From a checkpoint of a small transformer trained on Wikipedia.
Size: 11 layers, width 256, 2 heads of 128 (1 for keys and values), MLP 1024 SwiGLU, vocabulary 2048.
Architecture: RMSNorm before each block, rotary positions, biases on query, key and value, tied embeddings.
Training: a variant of Adam for these matrices, 6060 steps.
Each number is 500 + 40 x the weight over its row's rms, rounded and kept within 0 to 999. Layers, rows and columns count from 0. Numbers have three digits each. The size before them is the row's rms in percent of the matrix's.

# layer 2 MLP down (transposed), 1024x256, rms 0.0463, rows 429-447, columns 0-255
095:505470498554482450523539485514451527464580452479468468503491520508500490466525500505529522504560567484502511530503517521467596527490545501568513538522443477420498534553546445569553403524561474456589577492508447515475507482465465555498420488572447457495440434513464508483492567464523486518385524535494470496445518515528502489502591447531534532469468430468465492524506475514497494441436545503458505476601486565522570507523522499495535448475515533552609547518535409477470473491489503519495484497467474481488506531474442518483574552562489561476523541525433524575466475452522579543584397518467513523485514465546519481517523533564529465453470474497443492500514518472462475460515474427512514536564507437507464467385498512467478543491505500478492520504505471472486483480452531
102:459501542491496531497484481475601459466468435527491493445484485475490570473528472499543491553506505468557471541433449464523603500477545447502475501518473478432538487456508430546516434508462600461441513436496520536509457497447516459470480495449560485471517496469584475482550491432525493462509586519528473488470497494535567560493470538478470515535513554405481494504541530480443465515529462517450478485551548469487481502486467507591504513542504511516496538554551466492464495545548496473495529527511557525508579516467490539506451453495527487486538508510587510563560536464519513441513525611490527526538430514490469560519575539590502500531562494485490499483567487420481574502506495495438425524516496469517563552481550445455492485509451455584462503464440523459420459431417500
105:462508471562511458558533509468549460493502485500497543455462533456477500530547535475482520494526496532524430529450496530521470520423451505482506508420409538553459502411470465485493476571510539561468523483546449511562525538487504527473500529512440488391445573462464434500431441480450499493445530535418528510451524496483525519511446457506511533480521513460496515516528433469489508482441531478435487481479517517531544497540549511510484602437482499515509527478446424491460452460460579492576527456515467454516461441486483454506518529460514504495497483509523464449495467518570558534437495495419531472512402478499534489535493470479540456457613472470534479440506460448543442455529513490442571479478489580584570536495487544427592530508498490492485546528538505457537535458422498
097:489468537481459459460472488468461587478563493519474629471486467508406497479531441518494545531536484503398465479491534541516480576505565524520553425534520455528532451487570505547527487467529512574529590484486530498495508485550484452440438546513510444448445505395459489534461514535563396470528478497461523466487479527595528447595529511458435516489532521502590521527501488492480479514463472497449544483516459491540479557537495412475495520511497497440486529441418477505468520450465559555502551489498533546495445587585559511508516532424517487520509522458500533485546476500485493500432464477500539497481542443458444518519530488552490501518480475483473452502401510467524484530467508506544477519515480537547519511514476477480489462498520476562527527580444544408522490450498510
094:516527531452514503467488554504476459471477544549519451507569481498474508475556531512524524563482517503505441442508486554526543540459516432557496526482508490476506492484458539391433513449483477474506499456494560459509463490525487522471551491521549542539482460529519541501544533494533430535571502416493577568433462505519502491569458536450476464498530459477487479495495534465483518559573536390504516493511526511445501553509500497512455474518614502529489514611455515496508546549500580536420509539492527503584518471540540478465527484498438498554466424549580539508550541440479504452476480511496508549454495553494485466545515496596498516598504443521574564502561519536547566478433477531542499503505493487552455476471529515497494556552471502443452541496467510362460542509479500
100:544528484544523504573475502459519558482505538433404467503539506450469502578449472472509536517473522569515456538444455492528510526465469536456511483538507530516517558510476483505494500485440429467530442501456531535549490500498436444522496520519467594524475521541373515460508503428493459494454426471508518532535563516547483473587478495388409522474510525489487476409523467577607447529498471532484557529516472480527502510475507556534458534500470548522483495545521479451529511458482441562545464569457503485453524462459444467490538471498549539517492524465371495528506531484507512508524515499546545462552493530494480461498510582585523515521464516438458531529483510547522487533534527482474450463491425510481436493485477477429411504456463504499529590511433473483489457487501573
103:489543483519503495507505418524498529495481451518548437507563462513495482479497416400494542524537458477466524521461451504441496471479555474542529439500471523446507590452490454466469476539513578450441443454539459512457432438533483437539535530525564560521506548509444546582466506519457478456462488562475478469508485445506444532555513485527468446498527613480546509473513543566475455527573544492527550495437567484466528527546449483502470458501448448480488539492525538475444496465552479479506506473536512456483507458490489522557472537494458508499541521517458491505464500442546454527531469455419474599470528438485502419566519521458468524528432474504538532475532540515568580523490539434518483464469539555465535555423460501447455514517407468529542594492493535535520520523498531
099:500458497555507410411545548475547580457498514508521460463455514496507477498467488537498398530441507513496541459573455479525449493505497556396488475555552438525493507433496485484490491570404471459530530546490523458575491578450537455542467454532513448485521514472457509450515517509518501520439577479511439502502511568502547560548458487487544473523482499477458511469542446523502441518531450528511443431464499525544519580509485544471472504582472516486419484489524522502409464416507509498519506493488481447491496541461445497463540511512458423469561532506514491445525527521549535502493550421528456497516579504607486482520529508524475528525562485456512477530488459559533388467551504552550484501429549485578480514507497530503509502478428500539479570514513516461537518556524450
101:600477453477482488528511453361458483504533546513503422450516521461483538493454527516448486510519437557462493527560575507499457480515439547541483505468503471478499422544437464508539455505445524532530504445510473475558481465464473491571532500456494458485453469517563587448498476457585465481502497528469510552505498480515415529472514462515521502510478589502516463487411478415465426539567490454516466486518508527517507475479462496575555490506536502493512486582448572505471547519538484468460552518501508453485422504543486471473537539464535492499485500490376509602544475525542446535479540471524556459499510549508535555514450524473495589504545575590560499505580522455450513525511470495487547552511459521483501415500525493497506523564481541501470538528546466481538457504497458
101:544561469516509464472563539443546498440511535518570504491478511568458453431587547588506528514546473531529471564466455512498553551471459487492519511475502528514517511388464589503451526442502521482531519522474535501509422524502540501474492539453473502537509459466519473503472444497501458406447561500520562491424478456504540562482488545497516405547426515489474496490389509513531492506422552496471512434514479498482508470490525478494470451487486516448475540492523507541543561542521520547438554560506520526506547490598462549559567538475517513502451451454562490470434471450395513542524480473453427474474450490567428496541510502521556458394435509540433557447528433497474467486481508512522459509508457504516504512489494525498448500437475497457491505515578499496545496471493501
098:462546478496477503493476446451446515501507502456466475414553479472489419513517551503493532495504516542472504447473495517541482431512586526482467481542550451579498420587577520494500560514492507553503479585495551562475459489472515518505530483521496556593457519525418503562490459473408548492537488552499525519464481506534537495430478493482523578513453500498501534499498489464559476468480495543532477522588558508495403502452469471501568584499464510482510462454535473531549486515536421482561462479553480504451510502575514522464515423573557477503529490529480472493477507575526479469467474520534515501521510497467501504510500523452495464489498558518543504586503529505484550541593568453465512485478461556560432508487533530580472491425539510502481585535451548433540375498491532
102:431481490483473467520508493455475474507458485522554519431424596466546530526465542497530485445478553558459466482496524498405484468529476435578526482512540481432490518527531494453482458535487446506540548541516466490520513456452494538507494471552476523554537537519541515559548506498533582456530568451498446525402477489495471484474470449550471500564525449522495455535466540545462468513416479419538508459458529471431504480459526542495436446559484473538536499550471506544525485475437471537464549458512381468517448514484527484516539456515455485489489451473558493464433516478461508489501516378545489562522541547514539522494574488440522464462516490440486500432498505531554440563468442511510538481565487520454445508539460498466504480443578426460497575570471459555484509468496484
090:570506461545558528442504500546498531471476504453489400545556497490545451539402446482448456496482463482558468539473517499511496484576416415505511497490471540499516512472576430510466473507530535501501442483511471416510474488533504476461508528572497492518463558506477539488479525486509438477407485464569505482525435607471547497458584527449545564479540491517549578567473555539530492512536499456549547487415428494569482490531534496554511494504540466497489464521540538436515428509543494540495505446440430441531504439462496513508498546501450458572527493468456553465394544514509503505500501476451532480492431475547467429464513473525572505497492481446484504477574468477561450516488467532446502483454502538440480527527470479482441505576458518505491464512529565560538500521468497
095:460501521585475483436514428446513497567559456455444525582480429539513497573527572512547478498500612511475505493471499499465499592519514438504497469495520465587517474514505449510513567443510542486413506566510469485477492538510534479509477534579469525525488490568544495514420524457524473524504524560521527542552481557502507510497499577508436471487462469473507492425543530510439472534453510538489531491524536487511575506532441564528525519443495536562513479519523386451479451531489527478472471425559484470463500454485523514487472498485434483455462504501529497523484531515449476597506455544474531494476484529506505523501478480515534498563470467435490515480470435395458396574459578476477490429487477448491471451483441494486491514560493463480484450518391526544479435485471511
101:526469502544478526498442467521530546546425513547430497546453480470456454495593504454496500543479512543533508465437454477482516519518538452487535485443542501506465489477536456495445520508511443568475512533435468522499456562432550451468482521457485465476489500478506488509538546478515487482552558525427414459505522509547492506487500511436462465570466372494482493536532593462485518505534443507457538452496557518479475513558456489465570490502443444487397470384446538517530574509493564433453538451479490493594501551527501536546531511493557466599459433512539515472497480520500505516510526497469480531523477530505494520505549549503537496535457466518499493494437478518482555534538486424537442448546397452466480554471477461472500520436578517476585499465570557487482480510490490
105:508507508470496494438521453562494511512377541549497496541456525518461501521541526451459550486522456534514520482491438443574511537516452543480532525465567504530511454521501488473519515454482544534551503443471564512526507518528548495506550452463524571496464520416493492535473497547483486459490499458463510475512499479472451484521509522502498454512568498554514469484516520542441545514459568484534509467504469437535445505486543563482475468476464546448535466546460543571500467480564429514506553474492513550516518502483481536548548519423497470517485465427542534519473500571445449483529442537471453489403522466536523524467498473448491471518408438536515564516439586475582582578512450559502525485438409467515519484531401429519512536519466425495566488411576446512523503423517492
096:522548483501477602538472500512491472582540491459480504505548526465505490578538452508535485445541470484536528539447409490469522420481498480553525524482576467527494532478424456620484446539517465554467472477503484456466536468550551489447495470559483540496551497489524573468575470459470500469513535536466532502489506490492602532445508566540415545487551491517486518476514479406453466415543527486556419475459488524554491494513471531515440528482463478467484504514519491538510508511500472491502499468467497490468480536454416481504496539497494571489473495471492488578490437558457386554580487507525462417510437609533502558538495510541444566497560516533468510531504500520493544416462493483505559563473556489517538516491479495564490462451530508499499471458597548487471500533518516
101:459528460491424488440542565509490524527541515481467504515512509558590553556573468530497463530534509450471457442491527502523432512494480479546422526462461527480511514476462345475488457511470470439408448453531474482524504443450486475576500498544489547549558454432470498496502536522477530504474547592460564494530478472491499541462407486464513489514589528458443497603489464518502494474450500501513623482483479475536553478521494508498517504471567465484469435506510514578469489468469506510498463531493529544516574544442481564475501551484442490545535509575512475489525530545495422509522440504531489493451574500488547458497441384466507547490516549543508453555506516483509466510445506550483449475430532488554553518447497543481477521460521498485534453468463530516498533481463543
095:484466484484497484504501483461449519506467489433483498531433524492466450464425472546436434491527471528392427566483463478507550511474509541517506486533581543537540469532511486460476487511494457480544455419488504457527495464493497542525485523519541408548544518442519494496469550540551444495504452441456494493440498542503532474501514524507455526458484426472468505559497494493558501443512537470451512456494497532480473523542509452481525468487564477500468503540429428488531504531536499548432565491502423503532546544525552557498537361490492460536490513534682528513569482501488487511478481544551507489486523444530565519529462528497465473476534454563514450573464503492481377487499500547486455446465456503540489551523460475584490547551512494433512529510527454520576477544470530
# layer 2 MLP gate, 1024x256, rms 0.0547, rows 430-447, columns 0-255
104:476508494521488505462376530486501473465536509563445504573544489463609543544508473455447444467520481491496557505502529544482500502496524446470504471400476516515484475470491492448421419491490504487574450515484461470491511477549516409552421468525457485451495485477491446513522436529496493515489543476540464411444455503435492498519491468500491467514446501488470536398494489511491481559430593455429478455538540508531546439557457528470549453533472519572497466505479537537505542463462528489536532469498482449461477492538516493471527541474408432492446564545497575464578553494457542518495533497436511527445521442504531486564516554470496537475487498454488512509505487466480532490537463445493500465603445554465546520451458455506559495445434424515543544517549493479556506447518518
105:455505521556498508526542517518518523553457541439439555525499498534537504492497478493566555546485469540575501485563489512475596523537514462516524476390496550474488472528436487450502522456510458522537458571523468506462571490574465511569453432536443490516488488496632504465536512513432524482517539526519482479519534372525461500525455500525475507542538513485571520467461497507507479487526520488600552451454477519504507452470481507540597495520534485498453515482417510556468485511504468463458487502480567476519456486462556482499581560503530520558495533490521507443619459450495538581517519492553501517511415409489429531469509495544537491495485452530443493534460514520499519522514478432467474484506468604505438529541446508458498536517498489453525540515464519494532486525601450
095:548468561479507510504525483488554424473454560465475497495520449433551515529436506523526489461440455482520416499528461434495408471480511529510464484573533453504513455530525546518525427452494463473502430545494526506514584442554498529501457460495501511401541521540504496502547443490522536525521574543497456469532571499514554543422459512497444473503497462453521439576525472498476547503440484480502547443535481455537484512544476540509479530471532509500461543517587516582461459492519571453494517526507459523536445526459509519451431417399467428536584492495526542516569500531489527534554473510507533521524495455449554556460490526559479541567505552538498464498483499441463506432506524518467529510563481521576515383466430513514482519498540470574569517507540485517450496504479462
094:508474580464554545518494554519555521533555498521433493570481484538474541454501577494507519570525510451527517459459554416491456475566507498590511506457491575528472469505467505472544527467453528513452478536533538525536523538529528505567446488493443453522496506500521535414518507556486573495545561518513452555466565486510463541389488478515521486468534512556485501490354553526516457517493497450503515455532517521556495528508525507485580527503465499496468437530483494502497500444505540546557557494533541513478588509473518542446484517530481399534476486419524517477513464443527582524497539549495533488485523469428449508458547588511539508507549454523551513662526524565451532465506469454486472515498508518513506543504468521501501485575543540477458542484467518519544546506510446
102:462530457514533523481489572517454509520472491493475533520509510508379509530509525485496535490486482500539373566476469513489473533565425545492568460460462463494534441516516542535460467571547509485454566518525500519490475474467507496506459421510495462462529524508524481537478562488510449553464541498520406505509455470439571474505563507540536558472532543525535512571469546438527534535596448477484486595486555566543486519504541474500608515582465567535480512514476459454520518468480437560478507523470491447561502517440454521513521508487494483489557573551532501483454532469419442495494427514502521517552467479506514432444462561457525503551519492491503512454475501462464501482456512504478569465473472554561450520464515463472499514519426422491528546496518564571493432518519402
105:435453528533512551588509603553535498472468492561462488504468523480480485490498486506588523509519501516549434488510495512439489571521492508477473486477449468495514486496529497517495616534476444515503471551477418486493492540487448513523487521594478496521507481523513558474452512485442457445555524529515512464515515520482505455533572511488543536513560549505557527569549587556521548503509470430542518454548574471409454515494539481506491481531429478542578540512487468537508581554485525484564490446549544625495504461463454472449498465516459489517471427515454438547530500501476533458490543487458485523476545528539491478539520514617437515540505559428573532494514582483517566516509484517511526479495467561460551578426476496478479464556501526523508441506507434470445476544482505
098:524453562515472457522528446538464513487510530474452421556497494431462535494494484538504522489458504464491431436455501415566561499564515493508500467494525515496445502474406501489509466486487508501439491513465516531422494515438513477428544479498452486487538483475582440523540467525467573475515523547484486444409513500546456511486571592559518494476556500488459496476523482457530531484565499519444494432493426487529565467514448482551527500464563490489407525515466495565611513547477515479441516502507516519483436529468499433539558505448499540569481587509480545504455576494496539499543439472486523517467546439528483521501484556513457482537427517516484432443499531448433538556496462488484524443507400473484567544514495576565522505510490482482546454433448474450498475449525463
105:525522559458559503517467468528494529477449585494559560517456474557447550549486476509518445532467496426481526537510484525516621536388568459548513452490466510503480433546512532501549477528459528510483497508431454504502498511565502444488492471420494479520455463580494484520487490503510486571528479456499496521581499507440493481553491568499492528505482526547450528511484565507550460469574488488540482475495537501436464499481527516541460444475597553536506529525493543354584437499560491510457454569513471467511525551533495509493515535517555535508496475504442546505518474546516567441555546549539485494498535487492510515488492454481508451446554448529543486529555549486455496499527475465475548493505479537476481480489566523522520524580545490523438377510552560513566445433535525
104:424531556445492506505527512542447529493571537480477439537481455519497501510519525516498476482468559538521488478534496534536521448548458509513512504483548467553460468456411570434514499493540446514485545555543500475412522560457508434541478556395451510558463444487492474484505446499432473493511518461469500452564598480453468542459461474523454459464468531587507540530552494519532569505436536499553439511527475509512486502633492507478422477560479573546556508527548548551475568489513532492518502567499529482498403475497494521520420474543558516483484525462538493431448489472530422466494508491478466486497483510528588522440473516481534494518545520517527435518562470442581493542521507551574496490530449500508475519471509547492514527476459532438442528465505504412471523447545525
094:424425493577453531587514468479550513462479512465474450529524507445493498449526555504544506532579557513450483481476493474542527590502488482495450546500521509464437509464517533557482535457483477499466486531536501496466484494455480534525428487562471520460556500523504435484472485504453528509490572547482526491450539459450562449457385452476557477487491577518467425480463430461512588507477468455439524549547490474495453408463481504556511478540483517432493505524571456482574542516497541534500473477546458589520497468509505470544512440565457478436499480556447450480519442557432496481459477519465492471555485472532477481510495479486557521495547537491505484577494460516517548480543550471492527548419496458415514438430518549516518528465531557415520447476496469498550422446487498
099:533487483470501538546514455560532496524480448465509561475533507521509555517468451479478458503484507564534505377542453528517465476423439503495497482459434509582534485482526531489556433469518523538465476532483440464486499437484527456509558506479513489462532555500496506383567492477497530501513540515491423439466534495545515474469428485489431506461566425582500496450479443447551470489476537477464530592504432490517474492524502574474508448490498496395517444526508533465502562417548518539434527510430394512534452493534527527483526484502455508435490566500479485529509536591469450571470475539544555468570494507523521485526475526446499545496492489469465520481554475568499492524531508604537539492546528468471421520521489529596448494499516512541440512521552480502454507482472460
089:572508607534474538484497608531470467518490441535499493510469463490521513561432481562469492525519453516483470507479499445445477410494499472474466483464481517512408552541449506472575468510453464517478476475493503485445523475543587508481441444482498472537478497484473494510536490487488429551405517498530478423487532543447542526487543535499513506543432464503534460513474511478532447485465514516536521418473496509517517471517502462559530503466484458569423531470525501446500460538466544475491530529474522605574462489509507505610516518475503490522486528529528589490521477426537465431447504537491437504475433555468445486494431450465471455505445511523584498469484541484516440469496488464514542563538371491521525493487572522552544460485438526479526559518384494557484510480527505
094:522512483586514546518541509452462603547525513402567439522439508534508501531544496456498512539483491496495478483501500523559433547473439471489538488484481518520530487547508488516436493426459469488448549486459527454615484448501438478535541513444540501464498493500536492419407565498500477470572503450498528505544449485504485494435513513445496456436496510474459506466496505489486489527465472500475517457525482365521484449540561532518482488512566478511465517511494482461509499473571499524470422476531485488457492555450468501596525482516442498471501558453475522467513447484570537524536491467468477442456398496539600521430480503463430490461528481468514500495554451498454512538503393445497518495476500502492445425433469487481415494586520476475552483496530444530466490519491408
096:524523470482530506485523522450499514479447508511489579509527462499420487455466540450548473474431472488500575484552581482451540490486467499492540476456515488456461467508445452496516555379519595513521470469493425515444547533517548515554457539496524437571476521547521429457463522578467396595407473455540530482505509541554501544456493573520493511507475487525513500492462542531528438548514471519515465484485454526448428498500519522490530519528536485438577456440564550412448515422488496479486497498556516474524533486401580488526454481552541491496537504437464468568507489548526480464474479554439536422535511524481466497484507471582478544509472524520521485517459559512515485515477452491496509526431516545525472523565557438440517493515490476469562539524479497581485457488481455
104:506435457466554369525421483519520506479497433454491524516489483550456446524578510504420397414484523416471474511440477477445512487437498469556516513515467549500535516514453553513518490504501539500490453488504477498486420575538503421418475537503492464453553485470455413560496505474424487558534540489498466513507420598517405535569522525475468535514562547491520490496476508537495557526529513431521484428501533428475508479538519482535479565459458428527515463460503521541467459491575546515499547517566464542478519479552505539502520537491547489501504532559552484545497524484502520540468528501500478485550481514558547566517485485513448549515501509486476479525554526523496423453526540475379467500505533484493478568584448477466452501522485466470544481501573522518477485461471518
094:361491599438542518532499522568546456526455442545517512466550457559521500523488448455550476568470498460528525492549479517450427579514542471552537490607498514538514424515552509508499486508523518508459517524496504431502526467501508545588549527494476494468521507488588394482482464555509487490542497523451474546536517570517448492423524555498561504489477480448481591436489398513512556517539487509518521453485493504489484490422559468508486518507512496522506514459404470495447457505509537459499481510490469434493531539460536471574462552488538513506532520555476405492450476529528548515545547471545472524538525485479462538507465469500456508469506513567577503556442496438545513507557616501533485486487521464453506512515511510443496522536536550414481478485490562476465487509507527
104:490489514525503452514510461463444516550501552482497525513472490539511447478555583504547512494521515481520524473496560536438506486430429554567518590513461515445502476529525509488476473498516515585452523374482523493531495482484508542495487497507515449459547454448470485532488492490484497542497460485444485502456564476534475540440501454423520439448512550576448516509519444559466473464467539560477572472510453426542556549466449426534506449489487505505495532456565478553588520562483554528589515458500505523542418549436466525436545506429515563470496469497521512593512479466542493525520521493552504494514570498542546547433538516452528499472527471546448566454540455488497445456483504526519516474498511454536481406497587582456537478479550523486505474411505545529459480544459524
100:471510420461522567547434538542454459510529505489532554487491495506545450436530539510506557563536472438491534569518476582475463381530476577471553407471491467494522547462511416481530505449536520454410523530486498518515522459528566517541472506485544401500516458433440432495522517511527531468480480495503477506477557463468500443437469486494536557510478505555554599475446491472457488570440580535478411500501562466500494484424528510572526511512471543530546504517482527465463486499494533376448502476468465518512486519520486552519539568549520527522485481487459523484550538519522521517502512481513508482558538535533525485520513501526488454544497525464530577473505492514559538442565435488465504495553477576485526557434513603514429505473465513522460501558507505556470519488464528
# layer 2 MLP up, 1024x256, rms 0.0535, rows 430-447, columns 0-255
100:464481492520492437433495549525472471439390476480549474526451426516453469449512513536505453516404521489507490474479442537459580510445471519520505542482493470401507524456557437586511533538491535502450513583505469471540462508502499466477497470533486509500554426462533496550503531454481499463512554521412497538428469469527536537554505487548504500543556505544505518504452584465517527546503498503474409497461500470524480458498477474421587506521588513502400563462537535548456535473490474571481520525476557557529522502504478442432481448529485450470516532442561485472518491506542550507503532422533507542502505485542462542508436513604548580498542517469525495551419508438483537511499479498437517534555479467544569516521501514548528520439480432488462473554469447501498518460472494
103:470475444499529490428505480413516492472446504491443573537550498464516463517461515431545529460483513469518473552473462493438479510502477460408478480562408530472498416458508472552514502540497477542559504471567459565534396432454556482589513588506490461583443518465442420576515533512472543521482526529444472554504510538458494494515477499448512511540506507508473502539570449489451473564446529506490413478526510607486435530520546482476433509492492420535559520490480521521486540501490565496542579481490459516504569526497499465487532494523509493459526524476522447451529407524608503512496517482511544569561505545505532488525577468505524487518465500430522490509468525501490481479562486497480460476489574477521470452491524500452501530421440481448491527478496532575500548456456493
097:556440572513477506459442574488511472486519503501531490499518480460473552532460423495530473442539502543577529465494473451553476514440536519472499626529477501513499596503530517456600463412552450377468471471484590466531492509579498496516506514550471532486566525467543491527507534489494472500522480488555495509548531511554556507481487481443459563468461534479397469542538579563462508438457504508462505490550486423568464527549501536476416435541505447517482470489474528513486519518546489516539487525529563469445509513539450593556510547500510475450480506497490462477568428492533527502544562458512424477465428479468518496601517470482439534457558535538456502562477476508524494489440497501477478529480551522495465540497519521457481479469471498475543500544564490508502523442536497
092:527514525438505455457482480514518562525463487573496479547516417520538526418471439552530494519513431503573475456505555469412478461567514531527471503445541484420447509521570502554433524452497495381485519475531447488482487505566490533528486519502523508467541486500506488534533412510494507630532495472481514450561481510516510478472510524518484493469546489453544529474528485495494434545563399576559509519497434422560474586448489526405489493487459594546512530518510485463456434525511529482500465434539486510478476557552484528510529437516518523560546484529474486506523532579554543473471456519530419465478507533488533509548486545500515581527512491455458487532514532574505491512548535524532450509520452511478547541533462501584535506486508515544519455502562539420491463442485496
100:500469458501529493546522494471483504486588485487420473513477494457443468470506504521511406499537483439512535407527503490433507531573506504484511478367489491446508509489597545458553499473500498481502445513558525526479482510518437416479545444586486504489539520518560544479500507522457462453561535474502462473456503498506466554456569550486518533417542564476486501494573584458475537472595500541463476552485566560526417493529461530496514446538437479545447479507459480520455459506456521451449461395504490496510444532454538578491440517453441521487510439432500506552489501471526513514481532496494461506484541501508468429446531545507533535532423502471501571546482460505525546484542489507470535536511529533526481541506478414528451461459569566470472556458571468500480473458490479
104:578503415573489491482491499501483585490486440457539461482528440475534585492530572527467481457521537521520524570508520420478401539456456479524576497508516456434477496500510531502491524530446527420502490540486465480483507492513483490502380475568588553540555536540522543432533469509475465437493504520509474482459547514498485409482546481478521505483561499489523510510507586521483555436453459437488531426522547479540589479470499480563504542466425552551561480572565521486545506460493471455463536519567487483502523490481497507520462445436475491485472462559517464507496558559532477544462472482445546545424560478506507404497496507521444520514544455526560505458510572530481467456503524450529502471506538462464528478482514539444515453560491483508496523502400561494501454510467460
097:475434520452510404472525528458516550493471512499515482518435432591529471493454450536495453494517535525557510475507516527471609501503436507482420492439469450439490453442508487459511409497510528481457591515514476508492517526399459476491511454564471483471510506502461470491455504465511481541523572450455520446478476493534467557513514482526542471486516507384558560544537512538433492512508457540463451486517493429497495515486462518476509528501411489569511479521544425515472483384482576522473446503479480438496416518470482469547487490544476546479514504493459504434475467516537511467499497479544394439528462449457381489544495460424533456489501510487528470560428492530487520478468505506528480516446488407535485474428558497541502513518524488545455476516517446428511458493500487
102:549446458518503397549438523491523514464560554570501369487467521507463441500462530493467430500509483500570528503493510466498438402441455535487529463478519472452551478466535544463481535526471491557479420519507540504483562504499479559462517530542492477523534575480561497479466518461571449517562494569505484510510506506483584489465565477404535510512500540491476492500491472506472479506458489546475489452541526527491509503430562479433530464471464465504532508498452521524522505526513455434510507540564509522478495510479508483495459522575534398457456537468504524522472577490608433518519519543509493454533481488471492503488377464464450482522502551463528486568543541469470431506465531540452481496531478458456572447525557493358461453539546489501528511527551490481479473514507446
105:435469529486460514538512522573569515558493585464472532565513496532467466451542514521496548534475508540441461508530523538531528428496565446509543540500467534475484487400491540518516545522496553530524546508523436515544551440478429481518407508484432566505463471554481510534467541473487481444462430557489500490489544493524455551486482459495512465575526491546497499510461556500548498574510433415467478495520533509452446542483553551505565514544522562498495478449500502574516480526533490514535452499470451517484545463495574542491529529566567454488485551555464550519480495466500483554558550579511507526528563479480429540444472542540493413504437510488455513504428516512534551501457523482500469547569456548503517514519525425444501514565509454487435509586452469473538530409563496
099:494466450466507516486487480529471537497536477514527505514505512483463494542521483444564495489530446480495473439447547483475440520456490523566526452540572508502532508477526465520436563467526502558466545522542569556493497496414490540414545423516543556439465503486467449593496511488518510563574505525582488519442487461466519457474519433516536527458469438532437467441443527461511512517453460572498517462533559390468531450413479431558439500517579486491462529525461476518559507519461459527527486495582452461440518519557474467463504448546447491538416498585491468501563532501522433506479521494498517451497516474525494549509440585519470507566455488512470502439477530507514513526520557539450498467506497549482538447504567545578541507420497541464450506486508541528551421472499486
103:500522477547536519520413499494423478459523455421508450450468526561518487519485531519481432465458526466429507499472473609510475537488466460507505547526493426495477544479520590570525488508532513543532575576455496521482438525547551484404522572527488471525535508460527478458552475419519442490534503582379513488513541461488474581481457519459524467487511514477498507561508556497518500464480488464477547454498565561568525409547456471523464524491494489504496451496497514477430516518498496458463562477523521541487509525523595524497470462470507474469449504528519571491571440501543504525501479543439502468474480482458533499452472577424498483496444421436555527570502514506506443528543530444487536576483474500460508495500451547480497527513451537553459546437488580527434553512501527
091:449496432490530503526448429508534515525571530483436438552490537617461446488541560505628472497462482506504465582473533547467509533546513497547494493547496455471508450515517444449538443521441545550502556434468464452502415509520447532478551532456552489540479443513473569459468471512597523469504465466471473556471523504456465541555473482518554513496522480523506391558468501431510530458499518455520539528464542545494494478416568520437496509463464475437430530556447416454518543466456483465484498538534450494485545490492514522521443500401544472526469533469501453471521528497467472513493489516496499430507555499529449542557514498571557495456496493521534475472468487461447451506512514456486467545535476502535581457465513480564485497513558476481516448479506538538455497496592531
097:488480422530506545447563506498537530519462454493498488438482544476457432515444481481521565519519523469485462482458498463460472415507484490539484584454470574501550520501455533445523492481501487496455555448537558481484445533491477506522553525437592491507510516475509444504443449530487542503510484513555506497520534502471470521531440508439461545464419507447541532489410466514466538586479531528496487494530451519465428442473538513481568457438526510445496505516456535525481419463523541492463538566501571428410557539462404505475489524518436557550456442566470505440481495511512485514534539517552526478495502506504465461561485510456409518481508483491542562439448476486497452501505467464553541539525548408470511478580454544534513473507549518543555549436518453449577494479488577
099:572487539561509530545508486504495514475491503538513479515464545456524531469494505498501528518532537497504481485461496472505483587558519508509467424456536494480496439471466472514445459495480500548524463500523503485535552453448520582414423469477511544541490526462479534555514556528504519473575552500546402486448449462467543497468437534466504468475427485456497510475590499511528479529455511454496609550476557474579476533475471541484426540485460484471486532493505472598596483500530395470528494443510442501553492478554505471577511489523542599513538484502446509548477443448529503544518571483411434490520485491526467413473506502512510490493545531451528538525456521532551492481478510581491470507456541512587481530519552552525449463462438473514539476448481480535486470551560609
102:501571530506492456453450454531556465567559567459473532491486531561446492479493473540540495531606547494545537406515538534511476550575551482488461544501521465502470467454488578490485496527453464543507547506515486478522469525472529446536506531517459586510538516463496484492486473504433477531513446442515548447499493489458515497533461455516501458487559516465515502489503531486459516448468457445488526480494515544406555540537496405482455528498483550561474439509508569499496497565495462491476557492482479461533546492565532590493469482464544442475474460493555390511550443546534461457492582417560488600436441482411522466523469466541461504496424531569462515497476588480474491528450422470484522489547536521483483479474449512522505540481481506437488520461556526454511459444459523
096:491508504422459487520468444482418505537529477494503556504497483531520504462525544520580499497501530513544451585519499545532518487553471504516539503486499534505463494505497516474582462532505475485530508531505585546427453534504500507505416558532493585517462502549502572459488483462507450515571517496531442448526458551516577476536481526546481523483548460550438543532460446491451483551478464512469557504489606434467510471441469454489440508534458491484487394572496450492487422453542529521527470485450503541416477469505534517513512542534526512520493496498479368498440517564522560532571506516486508531610504546459394499506488464499586499469545427513535468497541458528516489537478533541530536471459459399461512501477483522431529518497556462440513484481530539513523486434567495
106:485480511511539482480531475582518496533488512567447460451509556555502449525473579384517469494523485452441435505525532510554475488525577458504493489485515416504459499456486482541399475456496472449488473491510466536522506452457481480473464549499495521494506602462535503489485518517478484453447576554489527530504468515466500543470430459470491500488485456446509414550492501513539454502514473441462514441493456521599545429509509459518540461494563473556489427475483433541505474387438575534569510437493559463503569488383513540461538584544524488500505482510506498448489463513511443555528455504477476547402536484536473506461444448487529532490545588482455497530437474524457518526489559503440502520527482507471465530488500444474459536524479519534492467480452473466556525562471461
097:450433448452486575582531531472517522518526553465457477490507524477508492508472534452553570487529494509446513558540593460659460477494503481496535486487552561509536526512496508502492490468445515441429537441489454493484506539515617508465482475477527461554503504445433448420502472572551517530436458483500525487465524499407493458497566574554594477477476546473507501497481488462523470419587443532522512503457473545501523503520520555512503484443522460489489538464475492574486507533539476440563502483486495463470494452506490554534548414492512524473390485494485522540445521516516539502500502484506518540574461488512514488504528488474515450514407541415498505497456460512478571508529496516496450521468428520489509477485475441596475448590492508479537531478524497486547432523492528